config.toml
n_layer = 12
d_model = 128
n_head = 4
n_kv_head = 4
head_dim = 32
d_mlp = 320
vocab_size = 2048
activation = "swiglu"
norm = "rmsnorm"
norm_place = "pre"
norm_eps = 1e-05
positions = "rope"
rope_base = 1720.0
rope_fraction = 0.5
qk_norm = false
attn_scale = 0.177
bias = "qkv"
tie_embeddings = false
parallel_block = false
init = "normal"
init_std_qkv = 0.0442
init_std_o = 0.00901
init_std_up = 0.0442
init_std_down = 0.00901
optimizer = "muon_variant"
lr = 0.00771
beta1 = 0.93
weight_decay = 0.022
lr_head = 0.00836
grad_clip = 1.0
warmup_steps = 200
schedule = "wsd"
decay_fraction = 0.589
decay_shape = "sqrt"
final_lr_fraction = 0.0
batch_tokens = 32768
seq_len = 2048
doc_mask = false
train_tokens = 156200000
steps = 4767
dataset = "wikipedia_en"
Each number is 128 + 32 x the weight over the matrix's rms, rounded and kept within 0 to 255. Layers, rows and columns count from 0. Numbers have three digits each.

# k: layer 7 attention key, 128x128, rms 0.148, rows 105-127, columns 96-127
# q: layer 7 attention query, 128x128, rms 0.136, rows 106-127, columns 96-127
# v: layer 7 attention value, 128x128, rms 0.141, rows 96-127, columns 96-127
# o: layer 7 attention output (transposed), 128x128, rms 0.117, rows 96-127, columns 96-127
# gate: layer 7 MLP gate, 320x128, rms 0.165, rows 0-83, columns 96-127
# up: layer 7 MLP up, 320x128, rms 0.156, rows 0-83, columns 96-127
# down: layer 7 MLP down (transposed), 320x128, rms 0.0941, rows 0-82, columns 96-127
k105:179149158153132163149130179128103137067118164184124123123122148151196116134103136126159159063115
q106:118148139133124110131148141162070157145162107103150116157188161092113146146134153123167117167136
k106:120111098137116119184150122195125065188189146128136174152136120129090105145156143124103119122152
q107:114130210105175119121135150083143108141184193147116136106138106137096096117127113132143134135161
k107:104137135071108096131140147125108186177112143164126110093105144182164114105159134179096154172083
q108:128178143136115161120145105178089153133126103104123072092116084141162159095128133119112123149130
k108:159086134170093095183156097141111103117115156090084114124106153143190074214153152091158135122104
q109:134116190074151135129118071154145086105095114166089153089123112128189149121131152091146088195146
k109:130128087127145149147126167199118114060183088119144167149110179167144122161112143157132131106147
q110:167148119159137213190143103161133137110152114130175107134160117179076132149110175100146131091155
k110:114133113131082046120069121093099132155148120119124136113136132118154140100138130136114099154135
q111:179146077154124129142157115131070142115105146111132134192091143165138138116167130143131153114149
k111:255081064134130127144255116181107138077143085081170118143197120154140100206089093166171132099160
q112:099101131080171088156118098110083102147108136132115104124161072084125152168141157020110163162116
k112:087146161116159082179230152157136145053126091106143100118064161181104100128128151161182148069131
q113:125081127151146150132158127117157175191063134141185157102174141139118196055106184089121133131138
k113:195169133104130119119113141107100105157161111109129054156158118096118075088102090164108075122092
q114:122157202139035078098148092043134148083148128182159146089141164060095071026115156167135138171106
k114:106118095123077090144121171160156122161104093124143127106096086103128143086136094105170143103057
q115:177047099176078150171169087154109156129167122122087133141161127175143109141100115070125111139170
k115:108153222143097073144160150017145137134092174189075147134088151114146147111139093138149096151131
q116:123141159113079082170172112150071123163171130106077112079113127079135176118139118151088174150125
k116:155135131156154121158168086135096125132156123110127142059148109196097146149110114122138151139097
q117:146136071202160151176141104089163167133157125146181097162109188142127154123135098162109096185083
k117:133154171098133159138191158126164114167177137129119127135100125135135187121156177144135096147121
q118:121175157103046114152170158099143094088100091175115116122158141169126159130094177102105064128154
k118:153118167130140152129097151150127070073108169126137141109141151198146150142145117105205143131128
q119:097161139100147154134101101148167087064118129134165103157054059141092104072101115126124153124139
k119:111107144084128182128124176110066140147146078186160081181141134121143090198116114083138108133136
q120:129166137092098166122089181101111068153160079149120155175106141104132110094084100125127176069150
k120:164108121169105150132172130145167099120133111118134118149155066131091105114179143168138138153150
q121:138104164069118137099160154120111104090108141143125155190080141118148090135196168149178144131119
k121:103117107082108175125102131151148151169147133120112158136138148137076091128111100156145137167144
q122:059141153174117100081162163185143130104134068105141114121106129096141188107091078111097137116121
k122:148087143159097137128111160121095157150139092148099119109078110167098099101128118133084133178179
q123:173104070116124118109180112104082165172136152130122108131093067178156158137154143123134096124126
k123:085097115110124136119105152061156142129103123154106106041090161083083185076072128139117124138168
q124:112090159109130087148054122100174121122131131146135113084146135156120190128085090129206127122074
k124:158159125193112152151173172184104158090120137117150188141140111149151125156100115089142162108109
q125:127124129145134134151188190125110106132125162073108158156097135093167106126145159134149120107143
k125:146140166095144118111122157169058110132114055099136098164105126171167173150087125091154084168147
q126:168199119131123163146114052122130119138181108073114071168136171129146143138091147114148151106111
k126:152098125137111164092118137148126162105133099144164098067171119135136104128158090147095122127097
q127:147125084120130151107132135078165119162133119093168130161111086111168128110173121137134070036153
k127:149145111089125124123098100147120124151116153105153115116118083134125137117083172121119097138106
v96:110108138119146080153119152105119150133136160134168153157073074116108133132141134139126109155127
o96:161113131114131127115118101125113118081110175074146107128115091111104152124132085081121182144120
v97:142106106142165149135162169147179106137137084164126046127145126173140112120119146118071097153199
o97:123097152149055122174120085152105126123155097137105158087137081121081096127110139166126148105154
v98:122151109105121190141118148141061122110079113196082067182149121042125145154149112165116166166075
o98:054097147167138069113116141166123152136142152184160177120143132208132121127084160165151143168110
v99:172140127123128136109168142197131099191140097103146153141177180136103152139173086096086065158153
o99:108161079167128116095165129132117130134149201135110132107117169099100137111154128134078098118113
v100:125117070132117115063166095161125155090137119119138143129111195103182070162186094173093128101123
o100:106116126115142076086122135136088149125113084142111089163119166150117152232181136183084163081169
v101:134177181097087119119105205158145098124142118107121147084104109144128106105094086172153099161137
o101:129145174197140090079109148141169121170177079078173123124101105155125096163220107092139153077111
v102:140125186144058132112118091169071097134099117138123105132103118120127163115123092117190163081165
o102:071143084150108131100180138148184168150097175115128135100101128159109108103104108167104086121103
v103:166085144136147187122149080121137128172168187107124123147106141154093213087105135107108171102144
o103:130119147128157136170131153144092086134138165154080144085161093103108174131143115139151111102090
v104:097104150090172142118172116146187117104103154201118173112138134159087092139131150110147118129134
o104:185123112102127196114128137094155120154100163135129206114102182135141151125089107082169208098144
v105:178167138154100119156146127140099131112089121169100122148109093139135136133133180151105143097131
o105:041105149129109152149103082165157159109124132124090103161199171113187089144135181159157142152175
v106:161186112102137121137085121109122150138142180130110181074171090094141128092135114172099136131087
o106:126122191203149142128113127076130120158076112154164132089100115125118211135146168131106163136146
v107:141144165094086104120172136104152124079154156158174143055165135115115098132131108124108149151122
o107:078117132150133136134161126108096117141128131137163073102130118102119123159190105108095154116106
v108:139115119153107149111095151129145124123115109166156100085078108146127137099127146088074085177137
o108:111080066075140185102113103166099117188133166177120154110145116158149181154101165122137137107097
v109:166062159121148129159131172153156144103098181115146134161143084117157148167115065119133150127078
o109:137112140140094162181102151139135105114147112125110106156154163140127091161156144042157025178191
v110:075163151132162143134127161183100127122109100114085135089155013117130142059134118074133098141124
o110:155098190170105181126074100138178115131091130134098133142152088242083119163112173146163090166165
v111:149093124175091103131185169117136121132124122173095157098106189174116125124086081145192113115143
o111:157098161157135084154113129122205135135143130141105129152095155125141115096164149208129156178105
v112:121145113121158130128077130150157095068162110184173164109149086109172159128136088135123081167121
o112:137130123144143123135114100130097101148150106091158155088115134169076189115119153085127124093122
v113:155158110142076124134134108187121161108133164104188134121139175128094139084109139160153140113080
o113:111143158175101125153099088089140124147102085089157155096119144164161130157150105146131136127097
v114:118086152132156111139104229152138092106141136145071170136165162120119129174165191143098153145126
o114:157171124116098159131163144140113170155153098153198144129153100083140195134166117155091193147098
v115:092163119127122168166117135182159094132120125120081135208140182113106162122148128153143073157210
o115:108151118124169093131115174163119136147091188090189127117127137137071155150116165122077128116099
v116:096161137104181078150144146092121141126144102126136068091127089118113147150090150154115093079119
o116:169125174127129147159130145119146134126117122116130078129144080102142110100133161075172079136145
v117:102172151129144125117123078133107058038070151069128116098129074181128177135076131098160068121142
o117:116155182180138172143086101151072111150068153168140116196091139130147158147050079127145131176139
v118:125107139067171099135160151126149086105095154131123137138087056106139148140094117146135096122082
o118:162081091180151182158179082141137064197105101106109111163109083131148110165141115098131154148139
v119:121142086152071072112152137128143139156163143073123135121143131124133142144085155108143159118127
o119:130130109075151137181115140110160130116181149156115102176096172144103166107105137149076080105103
v120:114192158137130146160160159138121089132149138109105136123143115142106163116164088080141142148120
o120:160107110173130177112144081109114080142157098156107097128137074186134097102104148143161148146129
v121:057083140138164128093128105155149110164119192139131160134089092164114146110074153170123202106106
o121:160098122174137101143089094137120210096080159181154176142122117120130075099183107176144106088157
v122:097058082087086158138098174132105113121127097102093129183146137150207146125098143155133074154084
o122:030135084049131041137127104081090159135154188120127154095108161178062138154159134100119126113068
v123:136136099160196189097154100148129105148125136152097143085097122115162184167125056120134116137170
o123:119118119145102134129203097109094089186117116114101120099091226152090113143118146131106088106126
v124:163150159144145097130195094128090131132142119126145173133125119064136101069125173084107129136133
o124:099166116129177102114146138104132115175120161114112142138111102124118116087123139215161125130166
v125:164088146101114157157162139165146122127077111151170094112112136171100173065107135135168081132173
o125:169175160155142140081145144105110117106130164168147114145144081171077128132106104119113119122089
v126:121099121138171178153151116177136175129117141145105120107181167146112126168140124200125115097120
o126:166149139126140179141139152104150164095117114164110134119075165110075142127113135134109157155110
v127:105112101121107151144150145155137108133168135140135114116071177130127078121117120148100106111130
o127:102116148179098149161153142084130124119098145163128129113154215154113144141148106129121152155092
gate0:190139129147092102153119118150132134100130100136124132152096129107152197108090106118148175145115
up0:120114156137144116167097075123112151134138143178130098136148132134119151105141159162154161095112
down0:170102143140093099104149140124103119112119119101113145139124133104082104129129095133105088095156
gate1:146151139171166050143115135135171092128136171143122124092148174103117112159048145134115168113106
up1:082151152114124102106171107128138116075092146104090085103192137125121166162104108158184156192092
down1:090105119109171121131163101069113133164117136117151089149180151145117172172052137137110188100110
gate2:131143177135071142122137194158072139148133151107134096130079095095123162085173086110132095098158
up2:089126118130112134114133129169129169161109186174178160100130153144119140088078139149105179136110
down2:172151171101150116137106122186139171119149153086127176108118166142198097135137158156134129165118
gate3:158101095167147086094127150067113108122194144099081142124132142152119154131117106129124162138135
up3:109071129136106092065148173078138088118197129150128090122139163126161148112131153123131142104178
down3:114113128112115174131117129157166145103072143056137144180106163089170147141166113123151107115097
gate4:105142168121156142158152137126110134086133124116166147125088130115056173076130138083134156117131
up4:129140134136136078117099167154189118130136128152086110198140102107120082112135180102130142070124
down4:162114152152132140095098136076118090163109143141135137138108148184131107143130108149105109171147
gate5:183098107076124077097153177145130058127094157116154148180156062159144103158161142127106161132120
up5:088112151196100099119255139136095153137122157184104115165162140133139089188087155130175170062152
down5:118114150099156132069117078122109123195164118122110144153134040103165120135072123170102091140153
gate6:127148130158168165181079170131098159104100138116172100179159122144206144063172112096111140201133
up6:157202135104174083135156104056142118154137100134137158119069181178142131136092107125172099157134
down6:121097099166107158187154162121162134111176110058128125201169140095113142115135122130113165174067
gate7:100069190126131110067116109136147108095146121144151114104190150129063126143104100113105138095134
up7:085106160115111143186149117151151148121066128161166102085095113185130111166139177141091136159154
down7:097121109213127115167115126171126160160182076110185098086128137140169148037175099140152095130115
gate8:075116136096164115135183141152080090152179139178135139092158154119150161124151126156122127115086
up8:121169132123142153111126184131128125122139163197124141132128042117143111172150155152104197128120
down8:137155123111118132106077092149114130096156129117143156085141103173109104083127077065141116151156
gate9:110141117148136121178133110123102100192142141149193130160134118134074124123144175124165121113098
up9:089170153144142144149091141109145083066131088138171097135182134148171108140155145167087115150141
down9:112171142145147168132198115095117125184141201076125136142123130102078130102146141092132151121112
gate10:136094151135153150137156125146165115191125129141098109147123077199176092174142108157172167115104
up10:124118125179106133106111120086111146154162092151091137187128122100152133135141146032165158101178
down10:130122140140113127182089150128166143197140144122161067083159126150124110206173166180122150168082
gate11:074095083106121124134131147142143148101152112167084068112128115121125122101152207121206109119133
up11:124125137131147109085130217062107167146107108118129162094096181150122088137207092153080151164138
down11:106098133077125151161152161148124124152162151099105119138084124077168139166131168121116172148077
gate12:104118112179189112158162151095106105134126181134130162182156120129123150133149119112138104139170
up12:135156103146089088111195094119067117121135105058131118163161106171128067131166071145165119106155
down12:091102168156165136135142169108086172133137103114119129099124121118168213214168105101136083096113
gate13:136181163164140124116145136125068169135138159074064137101106152089088009125139133130156123145186
up13:149136150178148181129081129112113157162195115149185176121104102125115118096125141115105136108191
down13:087102166137103169134177147116143103138093130157093022102050105176091091180153089104151150141140
gate14:056135139183100064114121178132150096036112077111170079174118100150128098094170194136137123115155
up14:117076124186082176171108163139153154115103112189119118205083159105080061118118133148128123156178
down14:172092108148134137126063170121147172132153121167131098164107124171083065142105133117140123140102
gate15:102139119153210127122087153121148164123117200146151140172148101148150114129101143141109165089149
up15:107121201111081178120131108175097115119127161145129141119156127128131139129122076035164143130105
down15:191165097059169133086140127120156155112102129149101096127122182149121107116159127151157100131038
gate16:159129084076090093104124134182163089185124164055160168102105194163151126170129165129087102066145
up16:138071111105133053128141098155107124103093120145128180108106123166117116120100104124184150104163
down16:124187156100162166127110140165081169121147161156165107176107181136161167159143117114160154151152
gate17:120151105163143115070147153169121134129164156147118106166135174149126141108131124112106126131101
up17:181158128159066153090152167117122160152109125096109103181150096184147115121175139138106106091120
down17:122090104080121121136113072066147130103138091119099091166155100127130126070149068156146156150146
gate18:159174146091049144159062151175127133059091097152113065094080132141130154151213131133135181122138
up18:059141079150128146088049138144112124138134227169145099145163172190137158108163161144099127076161
down18:134092130182138124133100076071141139145142113125145098104122183200117177159180145120110107129151
gate19:182104155141145091121129162144098132126174062133170172102145065197191180168152121195159165149132
up19:102137082105148079113110099143096076084175120171085150133078109154138117185143113130102124112130
down19:098129136138138104110076129128154163129121159126193137201108090163156092164160136112100114134157
gate20:156131126123127107188190153160178207121186165132127200135139197168139127181167166099087093110200
up20:060132167138114126147146111189146166172129176094084177143119126112093106091146121180134113137143
down20:148132112079167118137137082099097173104099129066170067187112118133157136096145143117155124103146
gate21:198173222133060073109157181112074128146075152167133146108107142123148131135141173161111083175081
up21:144124084138102215133118142174117087071123162122168109163131124186196123141097091168120049116204
down21:164125128060116134132125162164135120077106132180130100140134100143083132129128131091117172103174
gate22:102169138170149110150147149121117114090161179124160124200196045130129154147075108071123133088184
up22:105090131081078108078101146109142158114153165167156125081107110162121151129061091158092066121146
down22:088186124115112143129098162141077109124184151092153117143150089173163132125123126074199150093115
gate23:153103103082177101177069137153092097135120136107164162079117096138113044104100094135107077112087
up23:131076120143143176147091115136115109081118138175100076149142169193165083118109126092200083141105
down23:180085114186057128094104139152110138139116122150071148124116136068109072116099063130101111118145
gate24:150132101107123100151163143167122128098153150078133086131159064114166142151157149108106085124101
up24:109083137144145083137157084079127166102088104155103128124126111114144134071122129150179107130118
down24:081108165133127116121103131123138135097150145103112087156089128168081123140142078074140117168129
gate25:137114153108146047142102109142159092121167150181154140113112175122093137114123116092104127112087
up25:145102174096134122137113108130180154145132159074185143121162139150133117134141145170098104135097
down25:097136147084143147153084132107093176178095149145105119146139134111182139145173156096124159132148
gate26:155139159151128145112076133127139140156085058166116135117166101170181147125118176142174126137142
up26:066135151153129136135128164107082164162152083130141206064156089192137162138138107088195154126131
down26:105085144157121161076162136067103126218117170108134174144112048102179113087116155138166157082150
gate27:160147081152150131132153160132112164086096104168088173104123181135190098031145147138090126104103
up27:143053099170115118144113130115097153155145118125161155106180179121148155134138097104174186157132
down27:146115143109146097172132086123147104131148127098196125147143137112151137157164107188123115145108
gate28:108143142114140061065178095100108103107173147122120127078139150205083083160169176086106197122096
up28:139164134084084095124162159115183152126103187109157116121172117079089148224109141096127120111129
down28:095211096091142089137141173150118123134129120101108105154137118131146084050077134122136156111174
gate29:097113157174104098095164148196096138092164119122132076147057147081116135166106218127118182115153
up29:058118140181108064114132166100211098087087154118155109102146115101134153174110096115140124109171
down29:140128148139140164095131106132152137142149129087062140123193086194144153108097110145033096133165
gate30:172156092066197146110100149159145110104128088114138143085150144168154122102167129184118118198161
up30:155182080120137096139155108148105131152199167129202127110193151112152146114078080168124056186150
down30:167110105165115086132177152104090126150096137120131154121116115133175187077129149097137087199134
gate31:117113119171137171149147083134156157107157070118143148100121145160137165103142160030156135205154
up31:184133146119101144114222166125105160031103135127159112128094163109097124146118115083114134121074
down31:178122057113117116114101123101105114098117093195145180179121126085126121082157050102097115118147
gate32:092130199097144160097200116122133099120127147095163116145114190156119077080125165058167163065166
up32:121079118146146095143121117093062083151131126122120116136073132094100143090145090151110171107124
down32:176122140094126104188148091105136150120124103132133142110131171080139105124166162136068126124095
gate33:150152128137169124165107098082147111146101108133113136191174119132150128159159088146117096026152
up33:150155174123121128116104113137096136147144150159094128124076176159138078196136096153123154066141
down33:130078128044131111094129111076148152172129077114083147106125112093146152132107176107160129117139
gate34:126120110097103099127181193140126126203170150160124160060133109109142126150098182062132095114125
up34:157162161153111098142101156139092078149147121144159160109120111162130169110125127134118117089144
down34:138180137079161143162157135111073099166133124151095172047118119100125131085073114104117181087143
gate35:118147162136138102145121114127136103076120133139157112111113121133175120144140128131106104108087
up35:091118040157162112122140131114138038184137174100064078144143165133162080157115120122115155150078
down35:172073120148139158137120119117154129145179092114180157166131140149154112145125168151114138134102
gate36:109143169138140165126151047126083146111110060118088095155148159119197129155132109137142124084137
up36:162139136152050090151165137155098158099133079076150143144147105140200104124061125030178156147134
down36:074095135121156133098108111114165059144128118121138116146108147149107117193137134170125130157158
gate37:157101122132156109144077087143108118143104101180084202176161156128124186080143139124156173054099
up37:110073152163078095150153130135080137165162192137128117158160138139148139143108126104148115069094
down37:129144129117171116099111118164109081116101133123117130150117180157139124099181169131153114101148
gate38:079096156118128112095126145116150126113087134147140151131145089122122138088115173137128125137135
up38:127114121107109156109113065166106137119147134108142076138170204109085085098110106140072166122125
down38:076154148116095118154133170136057122143160188122117096079129106092133121135142135091149081125141
gate39:123161123124116180090103148096128137118095136134160084132124087174085124091126106166149137156114
up39:176098139167118089092208148126135065112151134103120151134172084111110071152166141154125169143152
down39:177195103131142096069072089145129058126129146141083118132072141189113187193163143135131110072114
gate40:140118088172161127110155105117173169129149110137137148122181089123124113099072129122125124123152
up40:130132135082086125128126134168123167151099204125148079145144096121176128153136096112121172146166
down40:151162200140126157199159138137094121103146100174110143156135146126109103153097167096151131149051
gate41:084155124094119130121165118141120139135117154174155076128136147198125120107155151135181081144066
up41:101150146076139103116158097125115072118121109105144137153122151132111163119153115123090108084120
down41:139103089088127113124109136123125110168083109121155170115143117142087139128136105124125140130118
gate42:124114107102168169107151155190091082197196136109157097106049243092091145096135099096105139161109
up42:129102120074134116147074127140128186120080152074142146112162172129129119166133113122093156102134
down42:120137130171175109145151109144127091147096135111097130120130131074137163133135115135174095111156
gate43:156150139141106134139150087139143142154106149146164114105190140116127162088135139115126136114077
up43:111153159087097094250109112154159142205093106117145175123122103140123093133106134111156080168149
down43:160137104117121095133063149095162146115156109170120140144192099142161171112087099112065132113120
gate44:141181119120130134142176118098160166107139156168170137097136100180131170143084138113122188114110
up44:098182185101061149155137144142111117131083125138147149007117150104171145112139133119144130131143
down44:096085096107152052149166129112112146104125181170137149168131062124130108102141148103129163112143
gate45:192170103161089142155120149161107067106097072077094150128125115143159147083091126178188122099148
up45:125055075112103119178101124092169108085116130137120142118138088173186122088131161131127150097107
down45:167079054174092082143075110107127155092124117150118117135119123145108142115071139128191077078119
gate46:163107084098150117150171161076122094084106132132157121119151180146112098155160101126142112089148
up46:148157118093111137090155103178149110154121104107121118147061156123140140094157158071118074148167
down46:140135147100135149150149138112119150147156145150160165148150122151094116161068111141111161082141
gate47:132167104108077139179165162133105121127140146178160059075123069195139107082123080087086080155118
up47:206210161067140147063128124053120111054112162087092128182124132104086147094069101109115146102099
down47:235085090137066113075142117125139077113065141078165159111049133122149102103127164121112138121110
gate48:172103116104148132111159132189116123119105096123168125183168132179066153184133114113107134068075
up48:153095205117082157069150115172217155132136133105105147087100139090062133169157135126141147116080
down48:171081137153154105179136139177143069100134105127160178142158130148156108138131122175146175157144
gate49:100099111163111086100124093121095162189134102167115132138183103135147210115156081124155198136172
up49:121091135105181132159174162155164113141121134164125099142143098116120153112113111121052149131143
down49:122184187081101085090089157079132074133119124129131126110069122130117136142148107140101098131126
gate50:132132116039138103101142095152098127112110123136083091158109152130122090089110139125185216128116
up50:124160130172158088153114090088127103111146083163146153166167183097173137120128081087139116082092
down50:145099114123140147159106114161128096090156122154116150109059083114124114158109167134066122078072
gate51:126165189123140162112119206188118081112142133137166148181153135149201072077142057116146107100139
up51:074130154150174117147145081113134080063104129176097142073133163131135087150112113110142140160099
down51:157160128159159137171139136082190095082136126056084060103101159147159080109130141109112104161114
gate52:155144128116165129088132087152101079056126170182183129127192118127102112168159168111148142153157
up52:113177167107151118065163073132098101153131097141152138121149128033116110127091160138141140164105
down52:118135177116136121094098085116140115094112143125118094164150159100084124022079180100134088133118
gate53:096121088142156137195162163148192120094138069109138101119112151115160143169071093118128147158156
up53:140139074107156089043154115158129152135165136113088126161096155134161171107104131110121117116154
down53:164131169103120102126116120149130211088155149129154109120096175111135104080129066117212065157126
gate54:168139143156130105148176215112148095109086186214172156155083124161142143118088140103123127086202
up54:140177128142129129026161163124129118104069109158127156107154145070124096107134163101031152116179
down54:151128134124115101138126112110137121166158134162138127099111108119112159098075145148180080077113
gate55:107151074102113141158169173138117174152119137086122076127180136151172172141128165105148152111148
up55:224140176132124131168175114175117149128155144127101136149172138121118205099161116107112144145108
down55:082131132129187141084148107126159087148113106111066094156122135111163114156164094094132137131097
gate56:111145156128094132133110140151080121138119222214173195065120111162139175145133146152096142145098
up56:165190165127190115172117205146112102105152120113174077161147067067145139126128163165141150176151
down56:141192141157087154126175120100088124157124195152093095114114134158121100122121112072138114131138
gate57:154140140135101204140153167110114168054115111088141095142081113118105093149191122114142144117171
up57:141112059083145140135083152073146129144181129140097131125157088128148128167144110131081156124130
down57:158132132155054134118135156148131072118102163148108134095100127086188063096137119158089123139215
gate58:141181120174128174155133128129163177172115137154132085154075117135117145137158125121163104147125
up58:140189140116152112113110124121122117185142141150118096092112161074150124178140062123085130131098
down58:134115160149143113110075087086136112150116091112164149121125105199128073141111104069114087133155
gate59:158081098095150143074108158077125049117092116181156162140133169122164167157107171058185223166176
up59:154112098102168081070148132164127148136082180084124109139117173132127097177053151129160118096082
down59:082099090171135152146105120157127061135146136114192163120130053122126133109091107147184057076179
gate60:132158123161115110140104114133190134110191083186114138065118097144123116083172120145158104164111
up60:129119057118174124110087094158149083150045100130085092184093084089113123130115122147166177099146
down60:116111127134102139102195176152111153141123133091130099123081158092114055105110094055100139111122
gate61:132085102162119178112159125143135113115135126115108108116104148144121155190224175124053139166155
up61:171107082051170072176067105152119145083128152145120175121221089206052114114151108092130141152146
down61:161124070151121127167096138077178117168125144108144118133061117143114162115140171157111154182105
gate62:157102151134145163079129097166127137079069125103188193152171139131209096126122082148137174111139
up62:163196152150119113096121143161103049106103100097139107104146171183124081145092120150146092102144
down62:092163119147087152174162112132132141153103151096115136108070117086121097187110100151151179114124
gate63:119113115102127085178103158117107140128148132102096105146159141167121112144090139064140131154130
up63:131075166130059112180112161098138137148101139167126099120119110175115142115193176121166193145170
down63:093111111117116094112094123059161155131174101155146133141118095180105178095145160148140128134187
gate64:159059145154145069146110140149145096107141102154139071149101155154159156185123129055097145177122
up64:157121131065168125185142145162132083101120108186165107189052164118132142110074118093057114160121
down64:116100080177152101074149132136197116107144123108102134166161048153163130047098088161178067131096
gate65:081131123140175074112160101105124137129197133103146067161132154197073057184140137114048146049121
up65:136114114136166105053083156173133132092139080114108067126125210126143131140167169086108159114185
down65:054124109152102088080153131122113024105085102054166121159124052162106110089157096187135149070106
gate66:113140104108126078133119142111145167119134093161119120175146090084108110087123122110143138095124
up66:146092129110105126120132144135185126093141141105130144103114151133095145168143083121123106157107
down66:131149180140090121111125124163092154161124093126100123090111130138121166155115138121090121137106
gate67:166129097128072113109115145106121131144133140100131070178113150105153137172133123133121124129122
up67:192126115085087169098132131102183114101132142136144120111164161146177130117128122060098117107140
down67:149133111124210081170101180111091126114104142126173110155149179089099095114095109155140139159120
gate68:152081147186111094084083142176125133127144069121133158092156156118170101113185218139136181190114
up68:156130142152120161156147103118126101121149079148104151145083173104156171139182083109051096142125
down68:157138156134143117144113145130133061131124138165142104123172107116080102105207202175152139110204
gate69:152123104173150142126186135181148126151092102056135148172112156166177119117133158086137120190113
up69:211155125101142103141131061121191105125141163116147153099106157097110104127071100116124100193137
down69:080118114146127131072111137102083135097116113113153105163189065116147197113135129161092137141130
gate70:122157155108150121182176112129110122074199174130181058192092060116171084217135120119084143086172
up70:145100129128152116078118177122106128144178085143173080131108083160115111134157157148180119042025
down70:229101131114169131117163113157112163144127078195107202150172091083142159134142089163131117084147
gate71:136107112131143081115139115152098101140015117155145089122132128169117099062110125154151166174120
up71:164109139181132146142128157151186122140124182187036123105145151186131088140085140070103111135111
down71:197109159102113171206145194145181120096138132168151086126082136129081147152149102172166111105157
gate72:136154153148140083136133151056076155113102117159173154165132104108119149090153095110153117138134
up72:165076156151134122189155177165158106137164157152115101174187182068116058110129137112168053108153
down72:170099140143108115109076143114071078109105107157096120047098106110076117157083129128154123071111
gate73:131157063080222105111091119149157112031116118108179088165143132179140087133130163132121157124164
up73:135124142150037099180079184131019094121144150089168150179144016167149146110122079113088107147143
down73:109075077153116138143082103201111153138113126139119087176153104187122068097179111151101156159091
gate74:127139130192154156112155194122069075168169134119149150141144098087154114119136153092131133117087
up74:104118083186088145156183103137121172157083104117061165146120133103035126118170137118114151132159
down74:126147155122208126207055138165156152139105165110135137146182094150142148151141103134093125197153
gate75:136108120116145185118051149148068161155097098159135133179102135155106115115115055095127087165141
up75:085118159093131119157133104091181151148167079128139084119102090142047127102111156150128099079122
down75:097160120162163112155171144129140113129146132096077167107071092160135079189137102109110186143080
gate76:101127127127124122211173085068172190118125142160171114132157117167124140124176145084144104149118
up76:165156161094083103107180136135143120112094137114117179127087108104153172115135138122122127141164
down76:080148091103139154088227139122091112169148160182163121105084109129139101154166165088152118143103
gate77:127145143092146140097194111119089124160210111192126133103143120216166146136128102121126109143117
up77:052152138144121116144126140116127147150089077155087159138174146119159134137134102187162129170147
down77:134151128180137106099178111121126087088110094089117140120146130108156076102176145157118142132130
gate78:080095111180084090090190160163110132091146097137093095113132113102116122126155176121133071144109
up78:159162153057162147117153157126123114152146141111110183120102126075130148164157112137231201110146
down78:086120176126092096110120100174224141079132090093123175104181124121151142156174131140104125113165
gate79:142119099104146101115158149099180118117123146166159111111167148121170127130122123065114158142138
up79:111133145104130113116160133101141104168139136139125148177117145092103143132112101137122101159098
down79:111121110132154182116066113082115137066161061130119130115126105085086136111117116149129124171124
gate80:171118082106111124141127148058159148110135160182174102159145157182115129210176081176120120061116
up80:101110094089155149087141111060064139136112111150066114129131092122164197117175106170180175062062
down80:153144086117118084117124159110178121108148112192209158094115102152071141077164098084143091108114
gate81:097119127125127145161186116121184088156117176136165119150118147175136098095183112088121159111103
up81:090137101089140121103118153137118167148159108155096104099064071169129114087066148136134109110168
down81:118064145131093157171127182194142099113100156114165158176184113172130194085196119094153135106129
gate82:102131146119150133150107117117090134103149192108072091162170109159041087166071128106137134123072
up82:125190116183107086142156130161114132107128135078170116141103163142123181069132145113149147094107
down82:090114113215114133141100135061106143119134117061146165176144112116198114140114147169122132157120
gate83:094151114143129152173120104127094072110123102107037102155126128156091136187134050129075112110091
up83:136128177142126195138143078172107102154125087104131115115138136145166101130140125128085098105136